Weights of a small GPT-style language model, trained from scratch on English Wikipedia: untied embeddings, 5664 steps.
Each number is 500 + 50 x the weight over the matrix's rms, rounded and kept within 0 to 999. Layers, rows and columns count from 0. Numbers have three digits each.

# o: layer 9 attention output (transposed), 256x256, rms 0.0495, rows 103-127, columns 64-127
# v: layer 9 attention value, 256x256, rms 0.04, rows 104-127, columns 64-127
# q: layer 9 attention query, 256x256, rms 0.0398, rows 128-203, columns 64-127
# k: layer 9 attention key, 256x256, rms 0.0399, rows 128-202, columns 64-127
o103:530500539575477584549496436488566450381470500510489563536470554542476530541572452518529513506502508460562437497458497441457507499518526534532505461561566552556510417526558572577426510485445507
v104:500525559565535539510437541496502473435541443521446490473452536482444477525451542512444532520498525444500493578450343520438581492549491471508514522624600500531469486553493544480500456544475466
o104:448425445515525436470509530488508485491499534465520565498550556453535531567508538519506509511419467452524412488534573485523520547492528529501517410515391464525519529481489511563506500523545445
v105:500501482505435510465554507497541500550500430424452495558430529492546526349456506514575510400550535528540566424504424500550376454528526530483547559549536502539485464496460473484481534491516465
o105:483449473479534565501503619559468574507523514493544528471443440581470536532502506512491463534545546457477496390451501539537508559501451493468441471461395568557547485479544496519610639512461605
v106:574545533482465530544531507537578554508459513443486561425537465482501387560513454512488487508537556461475466476465443461563520570513424388518540499548595507502538432436527484441494515457467520
o106:439463471540489562544534565470502465510494484500569430504435554532464405435473441602539561481555495468494562497483422482448575501448524570528537487485555583430513543532526489554473418422447488
v107:534484619471476524528491472564456490498482482476535537439466516587560485452577544526564505510474473485568492601516448516535509544444525502404451505505455516493465518529483528478523579453451558
o107:507393468466554536460504531520568526514411459534519498512456566543413528450442456524538513504481438512521465414434519581534475509514554543483537527482439486527516485477590524492605518539469527
v108:465532476572564551452498393457464529497574484562499511482476499442514487471531508533488617496554493510530422495522486481504498486574505450375483580440509568488522433546492516476477487498478496
o108:503542515475524573522480435525463507456471483499498565563484502455538478465549552480514472439416508487507434539503573513455535491417494561441432516528470453576477524511534495433457573501523544
v109:488508499540508489494620518565549483510417474492535500476527472498530592465478475481485543511487522448486488539562492535482472500380560525533504466534507508375411466506493482526518550529580497
o109:512451558443449435443437425510431451451438503492509501556485566587514553462539473587551437519491468557473415443484517512486495394501505385485437467535431474492546465476510539474516471524454518
v110:488545507499492464513488440553508549475566470428482560545536446490490528544454499504501463504457540541480489507447518460507426450575444547599460460572493436484425449500441502614429475407519479
o110:520406547395495488489418541416440580504527499528469538492432451470550544503494474560412444587543516481480510513509469509505498480480514456485553514551468484528433565462570521415577517590552494
v111:460479463545444515477391541393503458527562504510548544528489488484460488538493537492562488481556483481485516584419558545560475385509478526467481576531454523505434482532506500513561473553443432
o111:507517512479547495467497479509514563494520478431459494555493482530494433514496457507484503510592471492547613508552449507530549607510594491498480451476488490523516461491581553443451438483484436
v112:522425522455445524488463520472450479528540515516531466500552470521465523496490370375482504497498426507514495576435480559449435574578603528536509472497489510470460508515575509539446446468444504
o112:447548526505476433464505433499557445477550453481425467480473563462477532495511575540513491541473614443514520445486535518515423480522393464540455491447465514520495412550485492530506564499529437
v113:578496498570476508431493498602475561502486459493480551544547546509494419469513445500502576493481532549522599502544481478488398498439467530417524469539423399429591485541559476510518427558517477
o113:414499518486599544590573471442530497485428480381500459463497454458536531482452540520530561518417516509519484448477569456489469523556470465481494483463499615440468513510469470515478515439541573
v114:500428566557487477472496490492473487472578479472509495556540490473553466493560466515537457526484576498491481473488502499508544514519521447450495462496509502480531446387538524496416542587447468
o114:517507519570449497443539545512550529532541477557533547442401488509379537475513498512495589477439535513608445431539476516573419513451422538538511454532527481510520490574494580500513463519490425
v115:467548467470496506494511376532493484404511572530481578491405455462436482515546533534447501462591480489436387496530478518434559475453510505497573524534542448555402407470493507589522439510495507
o115:510532391484452515423433477485509590488489507525568449484520483574645591591486545464513473486511496531416593557518479535412528398473525462472430472534496514471549487453537534483530467446479464
v116:544467474429453469507472538484510480560508484504551519576550528533558561458468585468566509479579504532470518462571510524494468484528496483478463499465464502564543559507565552427529520386449477
o116:495498492438579465507503516577539531549493460565443411510478450522556507405517430519513552468525454533457475436472529578534465472484461478442488492440546478461523485453412476529458516561563539
v117:575487622591483603528481494508444547371526416475584568469489490464522496421507535519531496453496546575551509555459536522517545447501516493415438568423476541493516434506479466430446566586492506
o117:420487553551486542518505486553438408564508478495474497523582537437524514442568511488418526478432414442512404569545485525544505493477575516510486534496474501555504520458551559522477565638570592
v118:618502461564528634476524484475484538524508453522521445462538554505498584435467542464441431447537600458483536431387646476506528548503523535526481499537520419508551428621471498557517491575589412
o118:456522445551553440619480537485505497471607576455487423496560508466494488620463486531574472485546453542460521585539456542403434444522548467570593456471531495478467573517454482535454488405504484
v119:480588515511533423570499590452497566458510478546463488530526447490572538542583498603598488483457596497453470453553552506466505565463528526518540447578449499585564466443443556476516505502516550
o119:528358524413451469494511491530527477648518498552539555494529537518460499536473519441534552503560491537464478576508480499470466499511567510522475528501496512500454518497544564467489540421534459
v120:456513495500483473476496455456566557512487557477527442497515472489507451478469481477497561471450483516562494505549458488456517525513542518506499555457474487495548501452471439450522539460617489
o120:575600464523487583496438511458497534532498537567549487472470492487477582530512449541461457559472573538430484553461539455495457398538488530545628480499565534544554508476471515508511533566448524
v121:560491423463541516513434526521510520560484514498425460470426527466481496460482588507479591523345587561509441480535521516477532546466518591458511424516446564506494467482442531568615543491504511
o121:542502496495635466518460383504573444535574490467546482556475512588545555565516484490348496459440459600515535454532534397517482500591432462475556528471484477478498491564504521503519564436474458
v122:514522472499485570556522541481573415523514512464527435540489528469445511508518508561447426528538576414505459458471559523525489497543426458506501537505569536485524467528499522506555442499475456
o122:504530529489546499522506519464448563472544491515476526452494489573460469520451517521522480584491466501417559493492456434505477656499590516541512385475497491508449567535455442434543522440605394
v123:483533446469483498481467483484495542475492477481476451495378484589463488419533444559453427448424427500470511487497465551589496457412544578450503519479531496524475565500508454418463444490430532
o123:418400602579521505497447548452535496533416499492502469499534486491497481485497441443512549509490537534398477522579517472402524451524473461462473497494521505507504422537516529481558509478500502
v124:543477524426565499500574524446456492476581496497446476479556492468498450639527483431494446474538525550451503536496462450552404452537536501520363459607486465501496477581519448541516480509563507
o124:481486499501496440520414445494527426483500566615488452483478461601498469589500484418507487542573434438542371476481447545506521560559541478546592427481501509516466518448515550520456560473565436
v125:497441469471567519458560596451460595437443587508477579491519403484533572525431546424475549472571451430500466532524465572520484571568494491470510410470445496463556461573427459533502534532530502
o125:457444401469492482512452488453451502571507429544414470456448623477510478498469528483541493503518472500453508467545464521538414411518485521547406571507455522612499548533477506582439541469561469
v126:540511457508491516489535494509542503440463497503514483498496551439446449493584521481476531472487510443461493515506469501543475528467450478511552520541467495570451434528506531461513506479512523
o126:489415450483498476480503482521478520482527517492508473478530476545501464518472518511477551424518463580503457458441447446440548460565474550550464441464501481521483526495445459480458542451515516
v127:521579393455440529556497483555541544449500478500460495536557577572553449566493527495516507480475548492427478566487392563528556531546541510539478566455544585468455518503444563483381459434472516
o127:477511486514548530472552487464606505514484586602545547513494499427552498516493563508543484557564541532464554378561475507450451431430534553536522486524447509478504504519546507457512556511485498
q128:626425587522607499541579520478519482530553539513472428443518528443586545484481513495459435447535504400569558448519488524471474439549456475483575480527514505468382558519551528444492460582418492
k128:521455574424542540529507576508472461558489415597380555519528474447474376508506476453559433469441462498629536585607607417544445476605493434535542455511524480513458544518545576489441456499558484
q129:461393542444498533424465521423492481432550499464513493427528487516544467515454455456520447589554581495405503559593449577464519546538533488580433516532522468530526522461498428585433605506600415
k129:447556556578339506537476471495501416539545447399396499476445467564468462473489451512503502441431544561472469562504504459435588492633477497509541584549525523510487497484481474546507379447516488
q130:434577556383454529477497529524520483576489506611556495497554516358555535490469471607484544461436463560444412545512447542388544486400554426506558420432525501512512610589517499559534506467390457
k130:428527478440510517475509471498488436584457513571554533501449478449601533500521599516529614441527551522544494634420412521501425486538470477465483442470466389507559619443467504508372532522435475
q131:508440501484546515530466557560584475502459578477554452474470499509481451507504500565494439501536493482457528492546491384532459506447392577530513455616411432554413450632516495469443416544564433
k131:424481381578517469549502533471619473456489532514542545549477505497543489522424459403480475483474553605484484507510568446522416497491535496526483489479345527495605488556431513501475438500563507
q132:542504551506449608442490507516476470514538548489471482556517475548501435469486492664544524577507481505424467459668541567486386498526575529455477520524455516489500433485473468509538456557588489
k132:545549519495453413536529443585545467577465492563435399524516469521444445553549504488508510438460485514424530522475514521522520507471532463507467557432506494492456507517441476566507545568537538
q133:512615526522514467430452526522419507449540544537478445485474553496369467392507414437473554499440562636550487501457468357357527410451496487423410492470516484420484479387444621453364467530489468
k133:493601586461602474457465567566457516585518542536439545417547450485512616540430550463560494463443611507465522513472460608498451423476496471531470474551556523490549440495459538512458449562368530
q134:428492482524477412618441410502517470510535581509549496408453522480521460500438517499437442612439501477432534421593526538486501570512490529565552476519540498537525484469503403453487486538504491
k134:492482496527412504418474463513465470440523508458464510405525489484469400505500532526449409500506490479462520479533491513503492551525516470533521542531524472583485518583516578465536546462490473
q135:410450621503512520490540506467505554563552494540512504452477514473512461518516507513429464489565547528450477549506447515552456486435480478506413300452439523559620446525514493529524514519518442
k135:533437475390388493610606453568497510526553500567487469436438478547521578509508468698504499521488401430465412465509528632482537550430408550562491419507516482414546486544503544495527431486527482
q136:453437532485419474441505511460461455541451484418478563590565509496462469479525416483465558507450446567524474498440461569590362499441561505424509567527519451502459465501458534585508505396514430
k136:569519456548549486502518512521460464477499462508540432484602474463483496498534538555538516501513519417430502536428510523545520608418538551472559419470534527454471566496425432529552511468460518
q137:382489550554428414503545484492403570502482408481515574479399485659539502469454547441512525444436403523392468469473494516414453508554466399542471517602524535460470407520550473505467481587495424
k137:479437456534449488467448408534496436501571524460525535473535570564476572521453456550472448591515499423519602533567558529412548463553547495427574503509662563401562440519557547496469537399465581
q138:525544486498478528524442518471468491523547484609482578556477535487547585530576520525488569522468569537465456481476475550526459543570473563459540541520597501536455435464619494474553479420510524
k138:542474523564470561435533502457518498503509506586456496491438416477579504465476537430517475564464469566520529479500513494650526525535430531466587502533549587586438474500388557496494437444474522
q139:545502414531502505483500441598616519420547473473519540481494587499508445520555495501567422496500576460508435501459589460513566568537561464562528597500492414476492592508454488487532502574463443
k139:412557487539439497406552584560522519562459592556540490538574527504610552515520532554493435583531474546461446410607568408560512420463470486444465485445432427486492469435403511577467579434504559
q140:514537607560606398475576500480489469416457533472468459436509521445524560550520512468450541583511596561427513524474531562441503477560465449584465485395492588575508583492479626497507440509577498
k140:489456451536498433514567531376582366451519546445390506492472573503470543525570373479406485470491496493496448500608491498516491411611549415560476545497451471431370531506474520528399481507498468
q141:464471523424446518495461504447505563499588482464550581534452485525497560530472454505478481494527495559628480532460506534456533457511473543509505518502498545559471609630578574477579449564485587
k141:422498515469495486445581462501530472507454564536476454528534600527517468443478397490495438558433570462539512490502490506436420588578451467539416409547434461474490477499549520492408491512499505
q142:525447606435473563609473540559466527496552425601447450485400468480444485626600585452435587517562586436412598557527458476541514492555589452507562604442506482518491554537412556454595431519439554
k142:530511514461554533537460580500517536586443449513499577507393402556487485495502428503521576449490457484416522445641624587427477471544439421406538545438544581435508554548430453509592568595581422
q143:551531442528618557502527590449368331569577510542611479606579547510380548455526642423562495454459485523546530565450395565424476540477463525526559562509498463467530625554457669518506561420433519
k143:383531549536592487564498577523521464495538523542570468419486437380543474509548534439522548388443604435498509490540434509494593501375437493507472453549440446562569571507558535540545503518513571
q144:446513513535570520448487529537503496568459437585477458443524507563461509399442495498494484502474479574476546518448533559533505438487537565502458552525497436384497563471499522508519585444499499
k144:491552676530545450417503619568447522549558509623526502457478434467523435451488531536590512560474479432550561436516600497464551462460442517451484526387433574467497584421523491508542497453616520
q145:529549474519468566511567484429537515474437477447454471451492500484481529503583435541405518490477510532438610509455514498492513524556460507605396479569444619480474496484547457594580434452658509
k145:540456461547380438495464516370509555557406520539466470530517536584517440578546630456518492435466461537472426459476483371494429596604475415481514496519617562453456510547528389432395528406540517
q146:530491526484550439530494539588497468587589578582515548578493522529510455414520490609517387427501469522412488532524560445575432525489407461478486483497492604484509353542480480553494421528472456
k146:532472459412450595489421486612580439585509442491508407497545445512518528523486461533495520505494538543489477564458503401457468467499546416508521467439525580488493505454487487606519518525544542
q147:452528403534591432454439399512435489452471543511430465484568503456523630543510561483495434537552572557506494542506507442443541399499614550494483497602517472451411450478463543533455478507482520
k147:555456458554591444570567480522612507462587518547448560460494461508540471534540514474496425544513467530479539484560460507496591478484515387411451482594539433523511534489539456537477556430446480
q148:426428493489534479470396546497481457511569504554513529492514505513563484507455429497483582423518452462499528393565456534454507532484439512551566498528434539610419483522598492510553501491446437
k148:493468463413429481456493450500516475436458533494544541398459540549501413480524502467489510551459454494538437485558534445472508509576600411508470444607467503643480461507524440536455477545549473
q149:574499469392477500584562578577590496509411473527496533531474440587461495394501459497586486506409437533416468586586513513441476548505540494474516543536549590471455501550412501390442523451504433
k149:506476483599468508502555532533463533431496496520502529541429468553450543569441581472479507520540488494496426473468572470516599504563560490426532458513566449456517569441462491470539592552560526
q150:446424539505457499453521593480521570414462501460433437496545446499560428495509485503566526555563528459494518458596563582395477503546409456520581426438432507472451526518510446476534389420472531
k150:440466476506519485546536408415534436502486441561518550486464522547445473464611413482475534505618484530508508446489548419404563475503569510404541480450524529527520465475464380465433446480437533
q151:352506510545471517460455410433477452444502443476507483518475524623496471566535483525518584600539618451570468427570474514412550522520496456488407489432464376490484588402520574517527474473502510
k151:416592541563506519579455455490496518514458510479403514512518460509456422352493514548549477555628609603446471463528416649529580461470476509487459466467541504509499459523581585427466497539553505
q152:456498444482450603450427468514522470488464569440578530480595391557494453461498522467500510474514535531470414548474493500484482502456473520461439514519594444588497491419472566529507475551514476
k152:603486548572458462495581361490472420488487506313499464542523531513434495530516572509554510535508518475562453494498463458597562555563495447519464472514455520451596432491485568404500542490426610
q153:513490523533542478632456482458490486448420479473541483491575595503421476389470455480436449496584461453432571498447485598345496422449438474509458544512479439525458521504499448481532616457513514
k153:541498476373518421557482471620469476436524556447454462582453488499538543499531554522522436485565567464520540545449556532447495469551491525450448524541445493549519554514464395481578460418520501
q154:496588429584491485545549603565386486436434478530413587528521435490595449528558456501564540453363598498559466569436504582498437554426506510601472543407441511570530496479530501555501490553540485
k154:472462427486461523568561562456460494542432563550501613545567478470483505471544459588497617530538584500454549546418539449457514503601549506512401566515399446579499459469459489488458598496475543
q155:447540417522470565457531515515487528479476508589492485497517508495476559504479467533489542386480610395519474537562516541575415460426513548486463508499453482429501513538421575456458463477485509
k155:505474415570452492593461556518444476473474539618422497550474461482539540424525456596568638541469570519475426467529475532612494486401525629408458461545516465519530516533484506500510469451493515
q156:466498496536545548586533522496398386466503502444435493479520569591467473470501413526555485575507572531511494584436405504623485492516445501497477479520470404374554472596485629644457489502507467
k156:626546503462550560472449632547452481508478625491436437577474578563596421431468485562559465513494523507446510420603489585601485512507585512536433544549465457465490512459451559538479520481535534
q157:542519512517575438588452451496533488503554452427569458472578517607415452543493480534564611493490491565521546442535533484588457446495477564539464487512466497469440451419448440569466462527604600
k157:519547538478574459479503493547434543511550507518474544567478559415456488526522507524507501414520449470500462534499569493523512457433538437568569502509487523606477412493419485401538583450496434
q158:592532503451491492449475539500530479553534453565558525531417448563544518614464501502519513503466501485614538538471561490530465469523399468472509475505488417532493496484474477565465435461402526
k158:497507497472489453455449473385534546629573502597509578531465563551548492529613523500521550526490440385488549609484483430432461518477472560456454515536455548575408513451537537542567449500498432
q159:415543491439537464483475480428458530543496555437430463465543497563502505501519481518487513531583435514426482454499606495505447511467509434412461504574495459465551463516445562405420544533517486
k159:507592555485483496535514536575496506483610512418542499451434527473526470461449452462426514560462474441389483474435480515554492444451530558485405524524542528531526466463482502491494498412497531
q160:466452521519494447562448587527508468514441495471408548482506498483523538552530543545594537468593522575490578536510516470556511458399488541573489559416591514567468503433404573597455480498527595
k160:540471475493458554455597462489543446490539508539503469509482530413442458501468622437489462523365543582444531472620500501588557489466566539478522492516486540489468563501408576504563526441548462
q161:529641506509497544560476486382504516538574485478506532479601486544490420532418491552580565558513523609504480524497486517470559531438526458419472483471490476538512553535484464458451488470570430
k161:500475551549562417598382456447502557465430491421509472465487555477420565526497603517437567535434493557494498485597548442430447528453423478572384431485409484573497574511457479451536539409489519
q162:560443425622616501565513415551536445523463488387475533539509540554478477476536481528468529483529391522455394536483614458552448494390513497442409599495463443427539486473444548512477462454493553
k162:571522472505487552474602523489574502474558529481566421527471467442453490521513597544480569462580482464533470457474524438489458445383532462466504518539400433431443403524509542482537490419500487
q163:496436415399486534539519513431523609516536467523592525484514461457460419393420439411506532514520578516534456472511512519460570505603465489454539556552524525464470467503572488472547411508549527
k163:469431528498504544612391524434579583480521455495503473497486479481454485486472434504566474498487557591611526492496473545495433514493429459450456551463494466478556507478487474515453568520535505
q164:521523486522582483536428551496465522613539526532445412522571505465509640505469487556555519485448507511391452540571521483510513532537503483532575515490470466507515467450580473414494511571562490
k164:558554472528527457473447458376585471517565541518438536472429371521486517510528470547427499492609482538535438555475457573446534410522472424598464504475503527565562509490487449516496497485531461
q165:500463421415472577390498534488511511495576542543476511513501574631510537593524463419589481533434575514531537477407548483508489515552592505445451525458415537535510509489525502464531579576556590
k165:483456605487571455480544449539554564565529548451482453534467498511516495481502502460498469519587475502491605485391492528539436530527542548450444571553506450467432507473637485562491525473600524
q166:516515563479456514497539497471516405481508503503486522516597465514564500459462534571496437420503567497422516534538519439524476508444438587467606501507432513526448572541472396460502452431579500
k166:448468441556515496452505501474487392574516527492464433536572570535588465499510495444434510435463469446525494488491527437495550464548441491443601434523407442381455441489500444470527496467591593
q167:527530492481554485458520510402514546468405510500466450506443474551584488459421505464594404585488522526483559428483521538530526600499484508528660548511485448589444440480462544583531517566496533
k167:494516481446506499537524451501564537456526514472512451558567440601554492581437457500526578554457479538489649534561696465396449504536488533461445479449451495520542414485379487509596536483525512
q168:440463459461574558502593480323451580538489537496462460585467472370472451522580514480506488504492485423533567535496615561545491475578436521541449496459525566450442492448481447551492489448599437
k168:446529526422473604522510409434423467555510485515398455553452583493524544522541522489601535515465469516400455541434553471481547513488534559501571585469462540457513500425458472579439564418602472
q169:523462402504562537490514528454494456536461655526558441496383567549554385569555443469597523553557494598571512515509486631532497531544634513490535507523499599478452520421545477541499444487494569
k169:525529501459471516486541558434542573616526546488554422461455514478510336570495438563531512563482498483501510521496472598542607436565462405462523421544545366504527516677488568612445447460550500
q170:492513478518506450486552470518416505456415535525479586580472487539539515585412599502510458525557412515531528469443547441562564418430472514449432438439458455449469468568505551455493522485563531
k170:503477412516509573490496508575527514471566453520510447492549501561429551492497566466541357591455411437509451541506520522513558522428542487457414557435507411490519498443494561547544370520628473
q171:503443580526563466513426481530564580567455482584522517575468478380606443454497475560549533578519436534474389566460526497543474560468445532493473563451486472490483463455594540537490542455487465
k171:481435475490552494483464499383532458629493416491500542548516500489521475500562481462512438510533448389541446476412470538553427477432605464480484365525468518494467481412523500551545502557618458
q172:471549478488497523440492404557499568539529455480450585539503583542438550490509523504535468448419454603431555505456551411513437455560515408520486453499416458436529409414380561400515506472490450
k172:479475487559504495423461547519528572589503479581495506482411516482461547490475587457416548495485494500467427420443570535522517537383471513518482518555485482513539472474459598486582498572491558
q173:443443451507460499495504516451448517540493464528477550531413521491473536518485440585403538467485552545499498534552458495470536487527482497606499482485526542441448526397550498676451459500547515
k173:462471508439454520539503431516411511532509459503472458552604518556541471515444496580470459486516537570434496427478523474495599498476519412491502409471552423599535483459550452547464574515557393
q174:493592434430465568546407565510393527543538566431472472409434550528521467514567562549429488516457523457509456559527430597541543567429448591495482486583502539530437588519424558516605457488596485
k174:519528413571566482623620566527490516494456536500536543499490498489461499468543482528447516470439536537561472575491444446472443567518442569435432600489478357542546422502547448432599500505479452
q175:460489491516562560516455504515592459512562551493488504439512542519564501481558540518487486516526544416553518552470435481487538503569603471545490563504457489556476559533541543421545490462418538
k175:448497557507384527586498460511534390499531610488562597480500463508617431485491587397423511503471366455480411595525439525467517545502532443491506472534559526496442473536548514490477459416571504
q176:565451499443496382492572492465456546514539560513549492625437503459496456504550434604458560542433547478557493546545466481595550528526523546584494443492365525582519533459532498382520574491458567
k176:533470552449506391457494424484531375525424509558545536484475505537459416577448422501453574502382479619507570519522507454512622508573551498473447399515540504498440547458426558460505444447503479
q177:490436486485384561477558504455604432486548476528512458553575565550560459417463578556464307491527550515447597509488587428480505484481468452494549587465452542476500579398545490466457475487450459
k177:539419499519488534570538461577508477455544460533472518553574500435511478513434504420468414492512524549486497526429523520450565528489512586482470461532506510493536504426570505495604397409604440
q178:480546508469509417574432501478490560533462502462463481472473464500464551466502497492508522487505499487435442569461509501558427550462507452472386517460523545549546593461478574525455484558466487
k178:544546487469477466503506442482403496474522459455522516512416576579508537505543459451516520496498515486503608497558545570566545423443441456569393467556505572553529455417406507483552560525570536
q179:529518419468525489554582491474551444486545482701504535477464432657406470517435536514559483458510528485505388407510546520498478399550536537500464457414544500409539447493525531476618457393417515
k179:486513475452494502350528583523517453544472480519485481487482571479511553465394443520450516445561554466556516444404510572481554488478469401563452508426517437579484528448659489512483430495522482
q180:437546547449506480467484548480476470476471421522511474496661506520581554425412561566448544445523486540520475569472428493554422480489548468475493541435523570527478466467493515414448511535440451
k180:538477493455500479420608531490500605579519532455489585467478500580488517589471552444488427511497567472518440581551460497554487427535557583548475459511492473466490442490527608364559447474567506
q181:571536533488563499496521456512405561573464490552710510521506485509536479502581477495438498538453559464459520465504496411518421454473498512445464541381398528505538478526396522526490458473502521
k181:502518527456457530566360483423512540622466520472443478447502499521398522438417603467503458469434488434484494472502531599465626517517602405474535482503405433536555431506379598500562501508530488
q182:465463341584469485484498592492499546445429566427455545479539601482537548524535561416466469496496488438511562451566621496479523544504492607543516513405441499461530536550513507473418539467507441
k182:439585400551510453588498512496508516445524528459530615477561460457516492433468494430602480461532520499470534380543459410519453531543536395450521456474399532485495466436466524540506567391550455
q183:595435505541443416499418462457382569542483446465445489541444483495541369420540464472543589468535437437478558516522560501479446599509488443456463517431556608519416369475511412508588422549540486
k183:514350477545434564473507395544484557556528384542546539548541465586430435514524422500410559507560487515472533484438467512368503474591533450482575526436478572479370465538501439585505490474477486
q184:435559440515467541502624568469456436355484472483535437558481477418477481470533442483492428523586562485564482487577487494417536525635472551500469505507558555502598534605450530492510536451515422
k184:482507503569518529513516571491549435466409541385465418522529518515564545429603434542571507534451426532388512440586514561516491580524481502421525513509503481419568557593490472470542539518458501
q185:432437439531497469558398575448518478489469474413548466482472583591468557548584520563443517439462485507484492449492435432473576499516432473477571555479503455425464424487483553552526490523490494
k185:559594524490515477457483531475479484438463530522485521494611576472604513462317508522420530415514550615514433469534509593567498523503507506498591540539439469523532510517503555469588589445428461
q186:541586495503525485549462528459619464462501515485486507510490537450466497552584478509462523513575454465482538483464526485417561560486451498472519517530490544542456444523534474552463541557501499
k186:463502447500492541539506529515570586436498521534524579446511569639528495552518458524544485469538503530577507590537432407565509556551433453595559394552446593509586485536536447520460518576537456
q187:510588439453511439504486497442465564491475534539509491556502509501402384521392512459553454442544488508466478550445576404570466495487390496431634489492443470489484583517532403502469456589425506
k187:463475480536466550530435509551466498519394501484450555508539580468435520505540599444438538556450424526519609547503601448495537479444452471485573462454503484519530540392644479573454503527442475
q188:539507591435550520499533523437557494487463472455482477463577300531462484439434496484479521567476452434417464517577475466476560511476401519553460559490451520493438497449500497461515488488492602
k188:356543499512465486555501468518497553613544498420539579573496452499495466527536422543448512509563508468498491436531418505486492595570410432477540579535492615495470557535455519486482468475473387
q189:538469462632388496631444537527476423559557464516443482635513570504524423445412510499541441462612554451499526504422429467510523510408546508553416536555564499475563414435447579520565500497549464
k189:474527514496488418576444589522480483424449526530564465533535493538543474557435562503534410522571574477470520469510623593466516506404624503673567525585502459469536454369539531512626420506459497
q190:419413496482567458521481456504568551576476522480502466553537459378470465513487427553476518465461458480516546523532400547434437512496492451495600523511510465421575601544597520489499500509486497
k190:525545509459432451570488501532400570525438469420467542434515566469468488503479526445447577544550550475539545478445490462422473509509487562474483466490569483487484498437546506459423422431485473
q191:456508562605521426472474486498504467512564481529491533461553531480519514455504440536498558653508384489551546463469493574561482486437447572474478453422557531511564521555516432449420533466475586
k191:444496525574469527480616474455540462571525545490541442473592530464528514492448443477480423525477395505579557454536462502454432440469449562479423480511415551539442500488497474519430464508522472
q192:515556462470442554464458509563527508541492462504496583467360604538406544425483494481538553540469499539563608458545472542481469544381503470478508555511502595513485588527418496536487486487432483
k192:476582520627589570623512463440499522589529555440559539532510471607493565415481559484450435545524578562454427596482504501500573506426409491493483455507523418564532484490578472440488462518529500
q193:640476477527475566469590443483484537443504497526486532554526476496452551429560478468443582502447525467495493545447491513511463531453566432499512585480493515523527529574504567505473557422484529
k193:481342533524500477512450576440584566567414512495549468478460441521505441557450571529501473542532436364514479572498492521434490505473495544433451497436503576552530530530520511445540613523526447
q194:523572569516450531478544504522484524416484543522504491520603521565500447480488574554533540426486512543551556547395597448541555573542542569493500592547501461510416497430586519462402450377515559
k194:495429484604481485536482562450533527474465561513439449484579414519473505516535539457463537474550514497586582534434396498536531510403433515428465533509556500479420440507469535429519579455571509
q195:544531505492533453504481496434447570531485572545535550443546505511536584522478487427585497438530435437528537513411442604456492559521494446480499605519449461549526492518536546387420501565605501
k195:540503551557417487523550436477478592616357580480475446389432452616521552474534539534531548583482469481485654415422482454572541508533534505572609398527573476580501578536429561595468508487461502
q196:486483468496474523472426529440476537536463500554482474486544484520484562555485515543540406403456467491501428453442511561567393442533504451555505566486478486539559500590403531510501552476431521
k196:586516540533416482357458487494576582483467510539517448390506481491467530623472438576549542456532584505502541459582520630454512476518501579493463489464498570568521502488463448551501495467466526
q197:439439472408411442416543506454533523509426518476596495501497545458463480448436483481456484460492551559544499517468373509601479497465542516468491535547509488510471526535467593589560530428524545
k197:438512444468530431557517574525453531478415423444565484531432638521519463533456514479488530529389619500525526511568423585421464653571486444476537493453476451525544523529587548457536405460645473
q198:461446472470473507543567376556556462532496382482448521507439561454502474497464574543474418567499555511493472470494441623436432526406598562519478558524341546550414553481480476520533549489443508
k198:554598421530490600466539591580454516524445451470481484535412474492415465471513370518490481404460595545452493614522459428321460626386527440497440449553500497469506475454534496491516459426495550
q199:610488546640457607552489561415562540543500682473453580424445542592519532542477474406534554486551448501560501454533510589553483475519593499502432563496530545524545520513471542531457489495479476
k199:495493429459478533484523407570497497528526528494499517419495456633529548578497505531542511464559518548448481418561456473543530457491487594506442417542536435469406496551466389365580553476448564
q200:480428381454503563418538571533531453650491508496498535491479468437509526541575509480488466526519456504541511539474500528502486552532423424558604585537464496530554484493541579495418527553459597
k200:459522490502471521460593448473496517484452501529619414516571497575440492587543406440513586537530499440542448478451465586472554482553541527529522490496371574473484532525568577568436495556474493
q201:513472449653467513467498513493540483404569537526534434505464507545522534562520560433373529508491384480577559512560518464469485510430498540476534430513495516429484527490479505436445519518449536
k201:488528427520477508518457414498500485470550511477575628513440433513565497484552570536483475447487369562460477488443496511483516552446443543518440506564576528487415471609539407455459580511431362
q202:481497534545500448487548479500507613445397521469516609548447605532483575472445506406484491400535530467464548517499558560482496588439447510615479607566455498642479465473481544437454629454515505
k202:506442522621425499530419501469472474407489524446546506433506567538562577387445424450496415438452565492553470466506554441486503554436579487589486461467453547475502559575568581565517401462371568
q203:463555356436538510434508559537607397475589550478571489515516519525493567577575419456528510552417473418489496547492587487512505448444471478584426517513516533439529402503515481499543496440547508